Part of a small language model's weights: 15 layers.
Each number is 50 + 12 x the weight over its row's rms, rounded and kept within 0 to 99. Layers, rows and columns count from 0. The size before them is the row's rms in percent of the matrix's.

# layer 12 MLP up, 768x192, rms 0.0867, rows 658-694, columns 0-95
096:59 73 17 53 39 43 37 55 53 50 46 52 35 49 37 41 54 63 65 42 52 48 36 44 65 59 47 44 74 50 41 46 54 60 53 39 62 50 52 49 44 44 77 66 34 48 54 53 46 37 37 40 69 70 64 47 71 66 60 49 65 63 54 54 55 50 38 34 73 58 40 62 52 64 76 49 42 53 63 59 51 47 42 55 26 68 60 54 55 66 35 50 37 40 55 55
100:42 65 55 58 47 38 36 48 44 56 55 56 61 58 62 48 75 61 46 60 61 41 47 51 63 61 59 84 54 58 39 51 34 49 75 48 43 48 49 46 63 39 46 47 46 45 59 44 47 50 73 45 63 39 57 44 55 42 25 61 66 35 64 58 58 48 53 60 63 77 51 64 77 48 45 95 71 57 43 36 39 34 60 65 38 64 58 50 43 22 56 84 47 64 49 61
102:38 49 49 40 53 29 62 31 45 82 27 65 59 47 61 53 58 38 57 44 54 44 51 53 63 56 58 55 63 72 52 54 44 30 56 45 51 45 57 69 59 38 56 68 34 53 46 39 58 64 43 42 41 54 31 43 44 54 53 55 32 77 61 45 61 30 39 24 58 55 58 62 34 50 42 57 61 68 75 37 57 37 34 49 38 54 49 43 56 50 64 64 55 53 57 52
109:48 46 39 59 46 36 57 52 46 53 46 69 58 35 40 60 57 53 53 54 44 57 73 41 52 54 41 49 46 46 48 77 35 12 22 39 48 48 51 45 54 53 76 41 28 17 41 69 59 54 55 44 74 42 45 39 72 29 53 43 47 57 74 70 46 53 49 41 52 55 63 48 50 33 52 62 26 45 48 54 64 47 43 24 46 65 58 63 49 33 58 46 75 58 70 51
099:27 54 50 33 66 47 71 40 60 70 34 52 67 63 74 55 52 49 55 54 36 26 55 45 52 32 63 73 53 56 64 52 51 38 41 71 41 33 38 44 55 40 72 46 35 36 85 49 39 20 53 57 53 66 36 45 50 45 44 56 70 42 34 54 50 60 43 52 30 72 57 56 41 73 49 65 36 53 44 64 59 30 55 51 69 46 46 53 63 58 46 33 69 46 71 37
103:57 67 74 38 36 55 54 35 31 66 48 49 33 33 36 53 55 60 35 32 49 51 44 52 70 41 60 45 45 51 37 82 52 63 25 36 55 30 53 38 53 32 37 69 14 46 62 54 61 42 55 49 61 32 63 59 57 56 38 43 50 53 50 31 48 41 32 52 55 57 41 58 61 36 44 46 35 57 42 45 35 55 44 38 52 71 46 52 42 31 40 70 68 71 54 47
094:61 58 33 44 33 43 41 48 68 55 40 39 59 67 65 53 68 74 39 40 57 41 56 52 46 48 30 53 58 46 59 46 58 53 54 58 42 69 47 46 41 50 44 46 28 34 49 45 44 64 57 45 57 43 57 64 45 42 44 48 43 47 56 75 59 57 40 56 43 60 51 51 48 56 55 57 41 59 57 19 60 61 43 57 45 58 57 16 44 24 68 39 46 58 45 54
096:32 39 49 66 50 38 37 47 48 62 61 55 82 54 49 48 46 50 63 47 41 53 62 62 58 45 56 48 51 58 65 46 47 47 51 48 45 29 45 44 50 35 65 49 48 56 52 59 42 22 38 53 48 50 83 36 44 28 62 39 51 31 55 84 51 70 37 38 63 41 51 33 57 56 47 52 64 61 57 59 63 50 24 47 47 63 50 49 41 46 51 52 37 54 63 45
102:55 48 42 70 41 38 31 45 49 62 61 27 53 61 49 47 67 65 44 48 39 31 71 57 41 68 69 45 52 63 53 35 70 83 50 42 35 50 75 58 57 56 56 55 52 49 51 42 55 50 61 61 56 41 57 45 52 44 45 68 44 53 51 58 54 27 66 46 31 55 30 58 64 38 62 49 63 25 46 46 34 32 47 37 57 67 36 51 38 46 39 18 30 58 42 46
109:61 56 50 43 43 45 53 50 46 54 24 58 59 43 72 71 45 34 32 56 11 29 65 44 45 53 62 85 72 46 68 45 54 48 56 49 54 49 69 65 70 58 56 45 37 32 52 69 56 51 70 43 48 43 39 62 45 34 55 66 77 39 56 52 62 54 38 55 55 51 51 47 54 60 55 65 54 53 26 60 54 35 61 43 45 49 62 49 43 11 51 55 69 69 62 50
098:59 52 56 47 44 48 69 56 39 64 13 43 29 40 49 62 45 65 56 52 62 49 58 59 55 53 40 73 41 49 36 52 42 44 43 58 41 46 34 69 62 50 34 55 41 58 56 32 47 44 29 46 47 37 41 48 67 23 45 43 64 62 29 68 33 43 51 42 63 59 37 61 86 42 45 54 33 60 61 49 41 46 60 51 63 30 45 43 56 49 49 33 72 35 39 53
097:52 71 44 39 29 34 32 42 48 47 66 30 63 55 51 64 56 72 58 39 46 26 55 51 58 35 59 56 47 55 62 52 57 60 68 54 47 61 42 51 47 53 43 64 54 48 47 48 39 62 51 41 51 49 36 42 60 65 33 21 63 32 52 71 68 41 23 38 69 51 73 51 44 75 62 58 38 46 19 60 68 44 46 50 54 65 22 39 42 72 48 50 63 50 65 65
098:49 50 60 41 67 43 49 65 46 58 57 59 62 38 46 38 72 55 61 35 52 63 27 48 47 58 51 70 68 60 39 29 34 31 45 69 56 41 35 56 61 70 68 50 39 38 49 48 32 35 38 50 60 50 51 66 38 71 33 62 65 51 35 58 50 43 58 46 83 77 56 48 56 37 42 78 39 74 79 43 32 39 57 41 44 61 45 28 55 50 44 57 62 59 34 51
101:55 54 41 51 45 39 65 41 17 73 63 59 43 37 58 57 56 55 54 58 40 38 62 41 51 55 54 54 32 57 55 51 45 52 42 33 39 46 73 42 72 43 44 49 52 48 57 41 63 35 51 37 66 46 36 28 48 72 47 51 36 12 51 53 62 40 46 48 61 45 38 46 53 53 62 57 61 40 48 63 57 50 52 35 61 51 56 54 14 50 49 39 38 72 45 53
103:62 45 59 37 69 51 61 54 47 57 74 35 57 53 60 62 52 53 55 26 52 80 51 40 63 60 66 49 56 63 66 49 70 47 37 26 22 53 61 33 69 37 38 40 50 45 71 78 55 38 44 45 72 54 45 37 57 52 47 40 32 40 48 53 49 47 48 56 59 66 43 52 51 57 41 51 52 39 63 62 59 36 50 42 57 34 85 37 44 72 53 39 58 49 43 44
100:49 46 58 35 29 48 54 56 48 51 57 67 38 27 46 30 53 64 27 40 46 63 69 46 57 52 52 39 52 56 66 78 37 50 51 51 74 51 48 45 68 40 52 49 32 62 41 81 46 42 38 41 44 50 62 41 59 37 54 66 61 29 30 53 42 58 45 33 61 55 54 51 64 59 56 58 39 52 33 62 57 32 58 39 42 38 52 53 22 60 40 52 64 48 60 29
092:53 53 62 55 38 65 41 42 58 68 54 65 46 53 61 53 39 32 35 25 38 58 74 58 60 50 44 51 50 35 79 66 48 36 65 39 35 60 41 64 64 38 68 53 32 30 47 59 67 59 77 53 59 23 26 45 59 57 61 47 67 38 47 38 48 60 44 69 60 64 43 61 50 63 44 50 61 30 48 41 52 19 65 58 39 50 64 56 63 70 68 47 55 56 52 49
097:61 40 55 25 26 58 54 59 24 54 64 67 52 39 55 55 35 66 59 55 31 62 58 61 65 43 45 45 37 71 64 50 47 68 47 51 55 52 62 63 74 14 41 49 72 46 57 43 57 45 36 48 35 47 48 41 67 56 52 40 45 19 33 57 58 32 63 30 58 59 50 37 54 54 61 66 53 45 56 44 50 61 49 35 51 54 72 44 37 72 44 59 55 52 54 58
086:36 27 58 68 51 57 29 53 56 70 59 62 37 60 39 48 64 52 59 54 45 53 53 33 40 73 51 34 58 60 64 64 62 54 50 64 41 52 39 68 55 47 42 60 43 25 54 34 46 50 53 35 51 63 58 47 57 71 43 59 67 44 71 67 67 53 41 60 44 79 48 51 66 62 54 69 33 60 46 48 67 61 48 41 46 55 41 38 18 37 49 41 47 59 49 46
104:48 69 55 52 43 46 55 44 46 53 52 53 68 40 64 52 55 68 63 47 52 45 43 68 58 54 44 33 44 56 69 58 33 32 41 50 41 46 71 52 44 30 69 54 46 44 48 44 49 53 43 70 61 62 37 46 79 38 53 54 42 31 48 27 53 38 46 46 67 54 73 64 43 66 49 54 56 62 33 46 56 52 49 47 41 55 68 67 40 48 55 76 70 62 54 74
097:51 43 39 48 37 53 53 56 62 44 38 48 43 51 52 18 39 27 49 32 33 54 56 48 45 62 46 42 57 45 70 50 70 35 55 61 69 43 62 41 43 25 55 36 44 57 56 63 66 49 73 54 39 40 66 50 48 50 72 47 39 57 48 38 25 45 49 54 30 54 66 70 63 69 60 51 56 50 62 47 44 51 16 59 42 65 28 52 57 48 48 41 55 45 55 30
100:59 62 54 37 52 51 69 77 47 56 36 52 71 41 55 43 44 54 56 43 48 60 47 65 80 56 53 75 49 44 63 42 35 50 42 67 49 62 46 60 73 50 55 49 45 43 55 55 56 43 51 61 38 39 57 61 53 48 50 60 42 48 41 37 57 35 59 41 48 52 57 50 51 26 46 49 54 33 60 49 48 57 63 30 67 59 48 47 51 33 38 78 37 55 73 52
086:55 51 32 56 51 55 39 64 55 53 18 33 66 62 64 59 48 33 60 67 35 42 56 65 47 65 45 45 67 40 67 41 54 53 28 34 34 50 64 65 35 59 61 59 34 44 50 78 51 26 59 35 57 68 54 47 37 24 36 42 63 42 33 45 43 34 44 49 58 70 51 34 73 33 69 51 51 43 64 44 67 60 57 55 42 37 51 42 35 57 37 39 58 56 65 47
092:40 64 51 37 38 45 49 34 55 42 56 41 60 67 40 36 35 46 52 37 46 42 51 54 52 48 48 50 72 59 62 43 56 48 33 55 49 41 66 45 46 47 52 71 39 42 50 71 59 58 46 55 59 46 72 32 58 30 47 72 52 64 50 57 49 58 38 54 51 39 63 66 37 36 51 81 55 72 44 71 27 63 76 44 56 73 65 40 72 30 72 64 28 45 54 50
088:58 55 50 41 71 37 58 37 49 59 61 62 66 60 44 64 72 50 48 84 52 52 57 40 43 63 39 54 45 49 43 56 35 41 55 53 53 38 68 33 67 47 50 42 30 20 50 63 68 53 61 36 56 51 76 46 41 42 55 67 41 46 62 64 61 51 43 44 82 53 59 52 55 73 52 61 67 70 59 43 95 51 49 50 48 53 32 47 49 47 41 47 59 54 74 38
098:55 67 32 34 75 44 80 48 62 37 53 42 55 50 43 47 85 59 69 46 59 44 42 60 62 46 48 34 55 57 50 56 52 38 59 38 44 70 58 42 47 79 51 35 52 37 68 59 76 57 54 53 64 51 30 55 42 49 41 52 68 32 39 81 67 51 46 26 59 61 58 48 64 35 54 55 48 59 48 56 44 59 37 42 47 33 32 66 51 35 56 72 65 67 44 64
113:34 74 46 39 31 59 47 16 35 54 41 55 70 47 71 59 60 59 45 53 63 54 42 60 73 51 43 45 82 49 43 38 49 45 33 61 43 56 75 42 62 55 45 60 61 35 59 75 45 31 50 40 63 47 41 30 63 45 46 44 69 40 43 28 35 73 62 40 35 57 61 67 41 40 53 42 42 53 39 55 45 39 55 32 55 54 49 38 60 57 52 59 55 56 36 74
098:39 33 44 28 42 47 61 54 33 54 32 69 57 48 71 49 57 43 34 42 58 34 47 36 46 67 49 39 35 42 69 60 70 46 38 62 74 46 71 48 21 72 51 45 31 57 53 58 83 44 63 45 51 52 54 54 64 49 72 48 45 50 32 67 67 38 45 59 41 50 19 76 40 59 49 75 36 43 41 45 64 62 44 75 32 52 64 49 30 54 46 56 59 53 76 55
098:66 56 54 37 51 54 46 36 27 51 62 42 57 56 45 54 36 71 56 55 43 51 52 70 59 53 67 45 66 43 60 54 47 61 35 74 45 38 51 62 45 61 57 49 69 44 48 58 58 41 61 59 41 38 60 48 70 57 54 55 48 53 38 30 52 43 43 61 51 60 61 59 58 52 61 45 51 46 55 45 48 34 46 41 76 77 47 53 45 62 48 76 53 77 85 36
111:62 51 56 34 55 64 55 55 55 56 42 72 67 66 52 43 59 47 42 43 48 43 52 39 43 34 52 46 63 58 67 55 33 39 37 46 59 32 42 42 37 60 19 56 31 47 60 49 62 44 56 41 67 41 42 52 39 61 56 47 62 52 53 60 52 51 27 62 56 60 50 66 39 48 59 62 33 35 62 54 82 39 48 61 35 28 49 16 58 75 45 52 57 53 46 49
107:42 60 40 50 60 52 46 36 45 43 67 69 62 30 67 32 65 50 74 38 41 34 48 66 64 34 35 49 33 54 58 36 15 51 47 57 52 48 70 36 54 34 60 41 63 55 63 40 67 52 57 43 67 49 25 51 55 34 47 32 53 49 45 61 66 44 49 43 48 40 67 48 33 35 66 64 47 38 48 41 61 61 67 40 63 64 38 28 51 67 55 28 51 84 48 67
093:52 33 47 58 54 40 54 45 57 57 64 40 44 54 45 61 67 38 55 73 44 44 75 65 69 52 50 59 39 59 70 53 56 51 35 61 52 33 57 42 16 25 38 49 62 54 58 44 51 41 85 41 42 59 49 52 42 36 70 61 30 67 43 47 64 55 53 76 65 45 54 48 53 61 57 57 60 42 52 31 38 56 60 49 57 50 65 45 58 66 36 75 47 34 31 47
104:44 64 37 41 64 36 40 43 45 33 56 29 58 45 75 67 43 63 42 47 49 39 71 66 67 62 66 49 55 56 44 53 36 39 51 40 67 61 48 49 41 64 35 72 70 41 49 64 51 33 44 36 53 60 66 49 25 47 63 38 35 45 31 48 62 58 42 47 34 63 55 59 44 40 52 42 42 72 52 50 71 45 51 46 60 56 62 53 59 48 45 42 47 69 69 75
089:63 45 38 66 40 71 69 52 52 69 51 36 55 36 49 39 47 57 42 47 62 54 50 29 50 58 54 31 64 47 36 36 59 51 46 83 61 32 47 72 55 74 29 51 61 43 48 41 46 46 70 39 52 45 53 73 55 41 44 62 58 50 61 58 31 42 60 48 59 38 58 47 50 19 49 50 69 43 38 65 41 71 60 33 40 42 42 44 32 48 51 67 59 45 70 31
119:56 62 38 50 41 40 40 60 26 69 23 56 47 39 61 77 42 43 71 42 38 61 36 40 34 41 63 49 44 47 51 62 38 48 54 45 43 49 74 41 61 58 45 60 58 39 52 50 43 39 73 30 52 40 53 37 44 37 76 30 49 54 36 49 43 54 25 58 49 37 64 56 52 58 70 62 21 65 47 24 36 51 56 51 88 44 48 50 38 43 59 74 62 55 48 35
093:52 42 47 49 34 46 44 45 42 59 50 43 61 48 44 27 32 33 54 35 62 40 38 75 42 53 77 48 44 53 38 57 43 70 42 69 66 53 56 54 39 68 63 28 46 46 75 48 67 39 35 27 54 58 35 59 61 58 78 52 63 44 43 57 65 57 57 49 53 50 44 38 59 48 36 66 45 39 48 59 33 40 53 49 54 46 60 54 29 33 37 52 29 55 45 61
094:59 44 48 40 48 32 39 41 25 42 47 54 55 55 70 43 48 29 51 60 49 40 57 40 58 51 56 49 53 33 44 39 53 42 38 53 63 50 49 36 51 70 37 40 34 49 65 73 49 46 68 64 66 52 65 54 75 63 63 42 40 66 18 43 50 46 52 64 59 53 27 46 58 50 40 55 37 44 43 47 39 53 51 46 51 44 63 36 42 53 64 47 47 53 51 64
# layer 12 MLP down (transposed), 768x192, rms 0.0804, rows 658-693, columns 0-95
088:49 45 56 67 60 39 78 53 57 52 39 29 59 84 47 54 55 36 24 61 24 44 74 56 43 68 60 65 56 33 55 51 56 57 50 53 38 39 50 63 57 40 33 34 53 59 56 38 66 52 44 41 59 42 41 57 29 46 46 38 45 43 37 51 53 46 70 68 34 73 45 62 33 35 46 48 47 56 45 43 57 45 52 52 61 42 44 59 36 64 50 61 80 65 57 46
098:48 40 57 61 73 63 38 66 53 73 43 35 42 66 46 50 40 59 34 27 53 51 57 60 39 44 46 28 36 44 77 36 69 58 45 67 68 29 26 60 62 55 76 46 69 48 60 30 40 57 32 43 43 57 33 53 52 72 68 35 57 49 40 29 55 41 52 54 49 38 64 32 58 52 51 26 53 55 43 61 69 41 44 51 48 64 62 53 42 47 51 52 56 55 47 35
100:44 19 54 58 51 54 54 51 65 58 58 47 63 67 40 39 48 56 47 41 33 34 50 37 59 38 62 59 33 56 49 53 36 68 46 58 52 53 50 44 65 65 48 55 65 55 37 52 37 81 36 47 56 43 50 57 57 48 52 36 67 39 35 57 52 51 65 48 56 52 45 70 40 46 68 55 45 36 52 61 31 60 65 44 70 21 63 41 34 63 31 44 54 59 54 39
113:65 47 49 57 54 59 47 87 46 42 71 48 50 36 53 40 41 32 74 35 41 42 46 48 50 47 48 55 60 46 53 42 65 56 45 23 67 42 33 50 43 48 46 57 65 44 21 46 50 54 33 51 50 55 49 34 56 83 58 46 51 54 40 57 49 47 42 50 43 33 28 50 64 64 25 59 40 60 67 44 63 46 33 21 61 63 43 78 62 49 46 43 38 49 47 45
093:64 35 42 65 27 54 47 56 55 45 40 50 43 94 24 36 47 37 50 59 52 47 34 44 37 55 58 47 51 62 50 50 60 55 52 36 60 51 47 60 40 70 50 34 78 47 58 58 49 62 55 38 62 45 67 54 52 64 54 59 33 42 68 46 48 37 71 63 46 19 54 47 58 31 72 44 37 47 58 60 56 39 47 63 47 54 45 50 70 44 49 54 52 60 43 53
104:44 44 39 71 43 28 38 63 47 33 49 54 59 71 31 35 62 52 66 61 59 59 65 28 52 56 38 45 81 43 37 49 79 31 44 61 55 48 52 65 56 59 63 31 60 54 31 25 56 47 63 45 54 39 37 58 44 53 46 63 48 60 40 38 59 62 51 45 45 53 55 57 41 53 77 70 36 65 53 45 36 38 47 57 54 18 48 43 53 57 43 57 29 46 49 45
093:42 27 50 52 57 43 53 46 41 41 45 54 54 64 51 60 50 46 42 46 58 32 53 66 63 37 49 60 36 47 58 53 40 40 53 51 76 57 68 56 87 40 51 51 69 64 68 38 48 77 52 51 41 51 51 44 51 59 38 42 33 54 50 66 53 34 52 52 41 73 60 58 48 48 51 42 54 52 42 65 43 60 54 51 30 58 59 61 53 67 51 43 66 51 53 26
092:59 33 45 46 62 55 70 52 34 37 58 31 39 78 70 55 60 48 34 47 55 53 49 47 51 57 43 60 51 39 46 42 59 51 42 60 60 62 42 52 39 53 53 41 56 48 47 39 68 63 50 37 37 42 22 53 57 64 31 54 48 36 49 48 64 53 48 27 42 49 57 74 38 38 42 54 53 45 49 44 30 61 55 48 55 36 70 64 57 47 53 47 57 37 40 41
088:61 65 63 36 59 42 66 63 53 17 63 55 52 51 41 46 32 49 62 42 49 55 19 27 62 45 39 50 42 42 65 69 43 30 58 50 71 46 44 48 45 34 55 41 35 40 53 57 45 46 48 55 47 53 57 38 47 66 52 27 64 53 64 34 45 77 38 50 57 50 59 56 26 57 36 43 65 53 65 46 59 72 28 45 44 51 60 38 62 51 44 63 72 56 58 60
116:71 66 41 64 53 53 59 31 57 60 62 40 45 37 46 46 56 56 38 54 43 39 48 64 62 60 42 58 29 53 36 62 41 60 44 45 64 37 62 70 47 57 47 67 61 56 58 62 39 47 50 46 49 36 50 31 54 29 58 28 40 67 38 59 43 45 60 48 46 52 49 34 34 55 50 28 42 33 43 51 22 53 65 56 45 57 76 49 41 79 68 62 30 44 47 44
093:44 56 72 34 50 37 46 46 54 40 47 46 58 65 54 80 36 41 45 43 37 40 50 39 42 64 45 41 47 42 57 69 72 53 35 54 61 47 42 56 18 31 75 34 48 58 53 74 63 54 80 45 44 57 55 51 35 68 67 52 44 56 62 72 47 32 52 42 62 31 45 46 14 60 58 35 52 34 46 38 79 38 61 51 54 58 40 65 54 49 57 41 58 49 52 40
094:50 40 53 72 58 67 51 47 54 61 39 31 36 95 55 42 49 33 36 35 63 54 54 49 37 54 29 50 37 48 57 46 37 46 42 42 53 23 47 64 35 84 60 61 54 49 66 61 46 68 59 57 48 61 41 41 31 44 47 57 31 56 37 64 58 50 45 58 25 57 52 58 45 51 32 32 53 75 60 58 73 63 51 50 64 45 66 50 49 37 41 50 32 39 36 59
095:40 59 42 33 53 64 40 34 43 43 39 55 57 61 62 59 49 62 43 60 41 51 60 54 48 76 28 46 37 46 67 46 45 40 49 50 69 52 57 58 64 45 52 53 46 23 39 22 63 57 55 47 33 65 64 51 50 42 34 29 33 50 46 46 41 59 49 30 45 44 49 50 46 51 59 58 54 41 44 55 40 51 53 52 47 40 46 32 48 42 37 50 68 44 31 37
099:53 75 40 50 39 61 44 62 40 49 43 59 58 68 43 37 44 28 57 39 48 45 55 58 60 52 71 43 64 48 55 54 52 52 46 64 66 35 35 73 51 58 29 47 43 42 37 66 45 47 54 59 61 39 52 33 60 46 42 62 77 65 44 40 30 77 53 54 61 51 35 47 47 47 45 61 50 48 68 45 30 49 53 50 34 52 68 60 60 39 58 62 49 50 54 55
094:57 51 46 60 40 42 51 59 56 42 60 57 56 67 52 44 37 41 66 69 40 49 58 51 29 38 38 44 47 38 65 44 59 50 35 77 51 61 25 83 33 64 71 46 48 50 77 47 58 48 32 36 52 46 51 41 36 60 49 48 66 64 58 57 52 65 63 49 58 20 40 36 47 49 41 50 76 75 49 58 43 53 51 56 61 60 59 50 63 27 68 85 56 64 43 34
095:50 57 55 69 70 30 48 37 55 53 56 40 58 52 45 55 56 29 51 56 44 35 33 43 59 51 56 51 46 51 60 54 49 52 55 56 22 57 51 49 43 36 39 35 51 58 42 36 52 34 71 55 58 70 54 50 43 54 40 61 52 73 49 51 38 38 50 57 63 50 66 42 21 46 38 64 47 38 70 27 55 58 61 59 43 32 49 26 52 46 65 62 22 20 41 85
100:38 47 65 63 64 46 67 37 43 52 39 50 33 61 58 52 48 53 48 67 64 33 41 58 23 57 52 58 42 39 41 63 38 46 33 52 62 44 65 43 46 60 60 49 51 32 69 16 30 58 56 37 32 51 75 39 42 29 64 64 55 66 43 62 50 71 42 40 62 45 58 51 29 42 53 69 40 57 48 51 53 55 34 41 53 59 33 48 47 55 42 57 54 39 42 46
101:44 33 26 53 30 54 26 60 51 35 49 53 62 67 49 68 44 26 47 44 68 27 56 34 53 55 67 42 60 59 39 49 75 53 58 66 44 52 43 60 57 43 54 37 41 56 36 45 50 65 62 44 40 57 50 51 51 37 49 64 50 64 51 36 41 53 87 62 47 54 42 52 30 32 43 50 46 49 68 77 46 36 54 51 54 53 54 47 57 63 46 56 58 31 59 51
084:45 70 48 37 69 49 51 32 65 30 27 47 69 63 49 56 34 48 28 38 55 57 53 48 70 49 34 47 28 51 52 43 57 41 56 39 61 45 66 57 36 32 56 46 60 54 25 38 52 56 36 56 61 40 43 46 45 41 48 36 58 67 32 44 37 59 51 65 58 24 57 82 49 44 43 52 36 32 46 63 56 56 74 52 35 43 54 48 58 69 32 53 58 26 51 48
106:38 66 46 75 42 64 58 69 46 60 70 50 56 99 62 52 45 38 32 40 51 53 63 40 50 48 44 57 47 60 52 53 51 35 70 57 45 31 44 50 51 41 36 58 40 49 75 37 46 49 55 43 43 49 57 57 54 72 48 38 50 31 46 49 30 67 49 39 42 57 39 33 37 33 60 48 43 43 46 43 53 47 59 41 40 39 48 39 49 44 63 63 52 44 66 41
084:48 43 60 58 47 47 51 47 48 27 49 46 47 47 51 50 46 65 45 56 63 42 39 67 57 49 51 47 45 57 23 59 55 60 55 47 33 41 35 68 58 69 59 58 53 39 49 46 47 23 39 32 78 56 50 44 66 42 27 74 63 49 43 63 73 46 41 72 42 55 48 57 47 51 44 52 43 46 31 38 53 50 72 60 47 48 50 38 47 54 38 55 38 47 63 68
094:34 76 50 63 37 51 40 40 49 58 61 64 27 50 56 53 44 48 56 41 33 53 59 29 27 44 48 45 46 46 71 57 40 41 65 52 39 29 57 45 24 48 62 54 70 59 54 50 42 48 62 63 63 43 34 64 33 38 65 37 52 36 69 66 56 43 54 52 74 49 46 27 47 72 50 38 57 52 50 41 57 50 44 59 49 49 46 60 65 51 75 47 64 38 35 72
084:40 37 72 31 60 55 41 44 59 44 58 61 49 51 49 52 36 51 66 58 65 52 46 51 33 25 59 45 73 67 48 50 46 47 65 47 53 78 47 31 37 34 42 43 46 43 44 53 37 68 49 60 68 47 67 31 59 65 50 46 52 55 72 49 60 64 69 56 35 55 43 46 41 59 26 57 55 56 39 61 36 47 36 74 62 59 54 55 65 38 32 59 38 68 52 71
096:68 54 42 64 60 62 42 60 54 46 39 51 49 59 46 31 31 55 43 66 61 45 53 58 17 55 47 35 54 51 51 55 66 67 80 51 51 60 25 71 56 70 66 38 56 57 48 47 74 39 64 46 45 44 15 64 30 46 48 49 53 39 43 53 33 31 43 56 52 47 55 39 57 52 45 29 56 49 53 47 62 34 27 56 59 34 43 48 50 51 63 57 79 53 48 26
085:52 35 47 38 58 62 53 48 35 69 44 69 48 40 79 38 39 52 64 41 48 56 53 53 44 50 64 59 53 61 68 54 65 62 54 38 57 40 40 57 47 63 34 60 60 36 83 35 25 66 42 46 49 51 45 74 69 65 43 49 48 41 30 34 49 60 39 44 32 49 35 60 63 48 42 49 42 49 62 56 35 36 47 47 48 59 71 61 39 41 58 35 56 64 47 44
102:43 35 37 67 35 72 54 49 57 64 48 62 68 56 55 43 34 35 52 48 42 64 50 31 37 74 46 57 42 55 68 29 61 55 42 78 42 66 60 73 62 23 59 31 25 54 53 42 50 19 43 46 52 36 44 49 60 49 33 58 37 61 74 39 36 42 47 70 35 62 57 48 42 44 57 47 55 51 42 51 36 47 47 71 42 45 46 29 50 49 49 27 44 66 42 26
117:40 57 59 66 64 58 83 39 53 74 25 69 54 72 52 39 67 53 74 41 55 46 65 55 47 65 55 45 33 39 41 64 72 42 32 41 40 62 54 46 50 52 37 63 33 42 63 46 50 40 53 32 46 34 40 39 45 66 55 62 34 54 70 67 46 56 34 36 62 39 40 39 50 36 57 43 41 63 58 43 73 50 27 59 49 58 37 44 49 57 57 51 59 45 54 61
093:54 50 48 51 64 43 40 39 45 46 34 59 42 50 46 50 53 60 64 50 56 52 35 51 35 20 67 55 67 50 44 60 53 59 56 42 50 61 44 60 50 51 44 48 78 36 43 23 32 55 55 63 53 38 53 41 50 42 24 34 61 55 38 33 38 68 66 35 62 56 75 23 64 55 71 49 57 52 46 54 54 41 62 46 67 48 45 43 49 48 75 56 50 55 52 60
096:46 37 53 32 58 74 61 33 50 64 40 68 31 67 63 70 67 47 32 23 28 63 51 34 37 46 46 72 48 43 41 41 47 33 51 49 59 40 65 40 50 47 64 47 65 39 55 42 49 69 40 46 32 57 43 53 23 50 45 51 57 32 49 59 58 44 52 48 60 50 32 45 45 61 59 58 54 49 32 70 51 63 52 54 40 34 54 54 80 60 41 29 67 34 39 50
113:62 49 41 49 62 34 63 51 42 63 42 54 39 48 48 73 33 60 41 49 40 50 55 51 63 49 57 39 41 39 49 49 43 45 40 46 24 62 55 42 47 56 55 65 56 44 67 47 47 46 48 58 60 53 43 76 26 51 80 69 62 69 63 29 61 36 33 50 62 53 38 43 62 36 62 44 60 54 62 48 46 34 66 43 38 42 52 51 18 47 50 54 60 31 25 55
116:34 45 55 65 70 49 45 45 54 49 54 50 56 28 61 43 72 30 42 57 25 70 53 41 53 54 38 55 74 53 22 47 52 46 65 40 61 41 48 32 38 49 62 40 57 39 51 59 36 55 58 50 55 51 60 57 32 42 60 09 30 47 59 65 56 49 45 68 54 51 55 66 66 37 61 54 47 44 45 37 50 50 57 44 51 57 71 52 52 40 33 31 55 36 60 32
082:51 57 58 34 53 68 41 62 30 42 44 59 39 52 59 51 30 67 32 31 58 49 35 57 39 61 49 50 61 40 44 47 45 63 52 41 61 84 40 55 98 65 41 59 42 26 55 52 56 63 27 34 38 43 40 57 60 65 49 28 74 32 55 55 27 45 66 44 57 69 58 63 66 33 36 49 58 71 40 73 51 40 30 59 36 54 56 54 41 49 36 34 57 66 54 43
106:33 47 54 76 51 54 71 50 51 78 51 51 61 10 40 46 37 41 62 46 46 16 35 54 53 61 66 63 46 57 57 55 59 53 56 55 37 59 51 61 60 54 58 44 78 45 62 44 80 51 27 42 55 54 64 53 51 52 46 38 30 74 45 36 55 28 34 34 50 40 50 41 53 44 41 58 19 35 61 54 62 63 42 58 52 34 59 44 64 61 48 39 63 57 28 28
078:30 43 63 16 46 52 23 43 57 45 55 57 63 47 53 40 55 52 64 35 45 48 60 57 82 38 38 56 43 57 56 37 57 37 55 41 53 47 57 22 30 16 59 61 54 54 39 47 45 43 52 80 50 43 44 32 58 56 48 41 55 37 47 75 79 48 55 45 53 65 39 44 50 78 53 64 46 49 49 38 35 52 45 35 54 49 52 42 54 57 40 63 38 48 29 67
140:63 56 22 50 51 42 50 62 42 56 25 39 35 39 45 64 70 51 42 47 45 65 33 50 47 45 40 60 33 51 49 58 75 59 62 64 24 23 67 38 63 60 58 68 44 63 55 61 57 63 43 50 47 48 72 63 51 49 52 29 52 56 66 61 43 60 42 47 47 25 57 38 47 46 75 52 41 41 57 40 36 52 39 49 38 39 37 46 34 60 41 36 67 43 54 53
088:34 48 45 42 56 26 59 62 61 52 66 59 56 41 58 36 62 50 40 52 58 53 61 48 60 45 48 35 55 36 65 28 56 35 49 40 46 28 60 48 62 34 59 35 30 44 34 54 37 56 52 52 61 43 75 30 66 43 41 40 65 47 36 69 34 45 59 57 52 38 30 49 46 43 54 40 47 70 54 50 37 60 62 60 46 40 72 39 69 55 50 64 57 38 55 21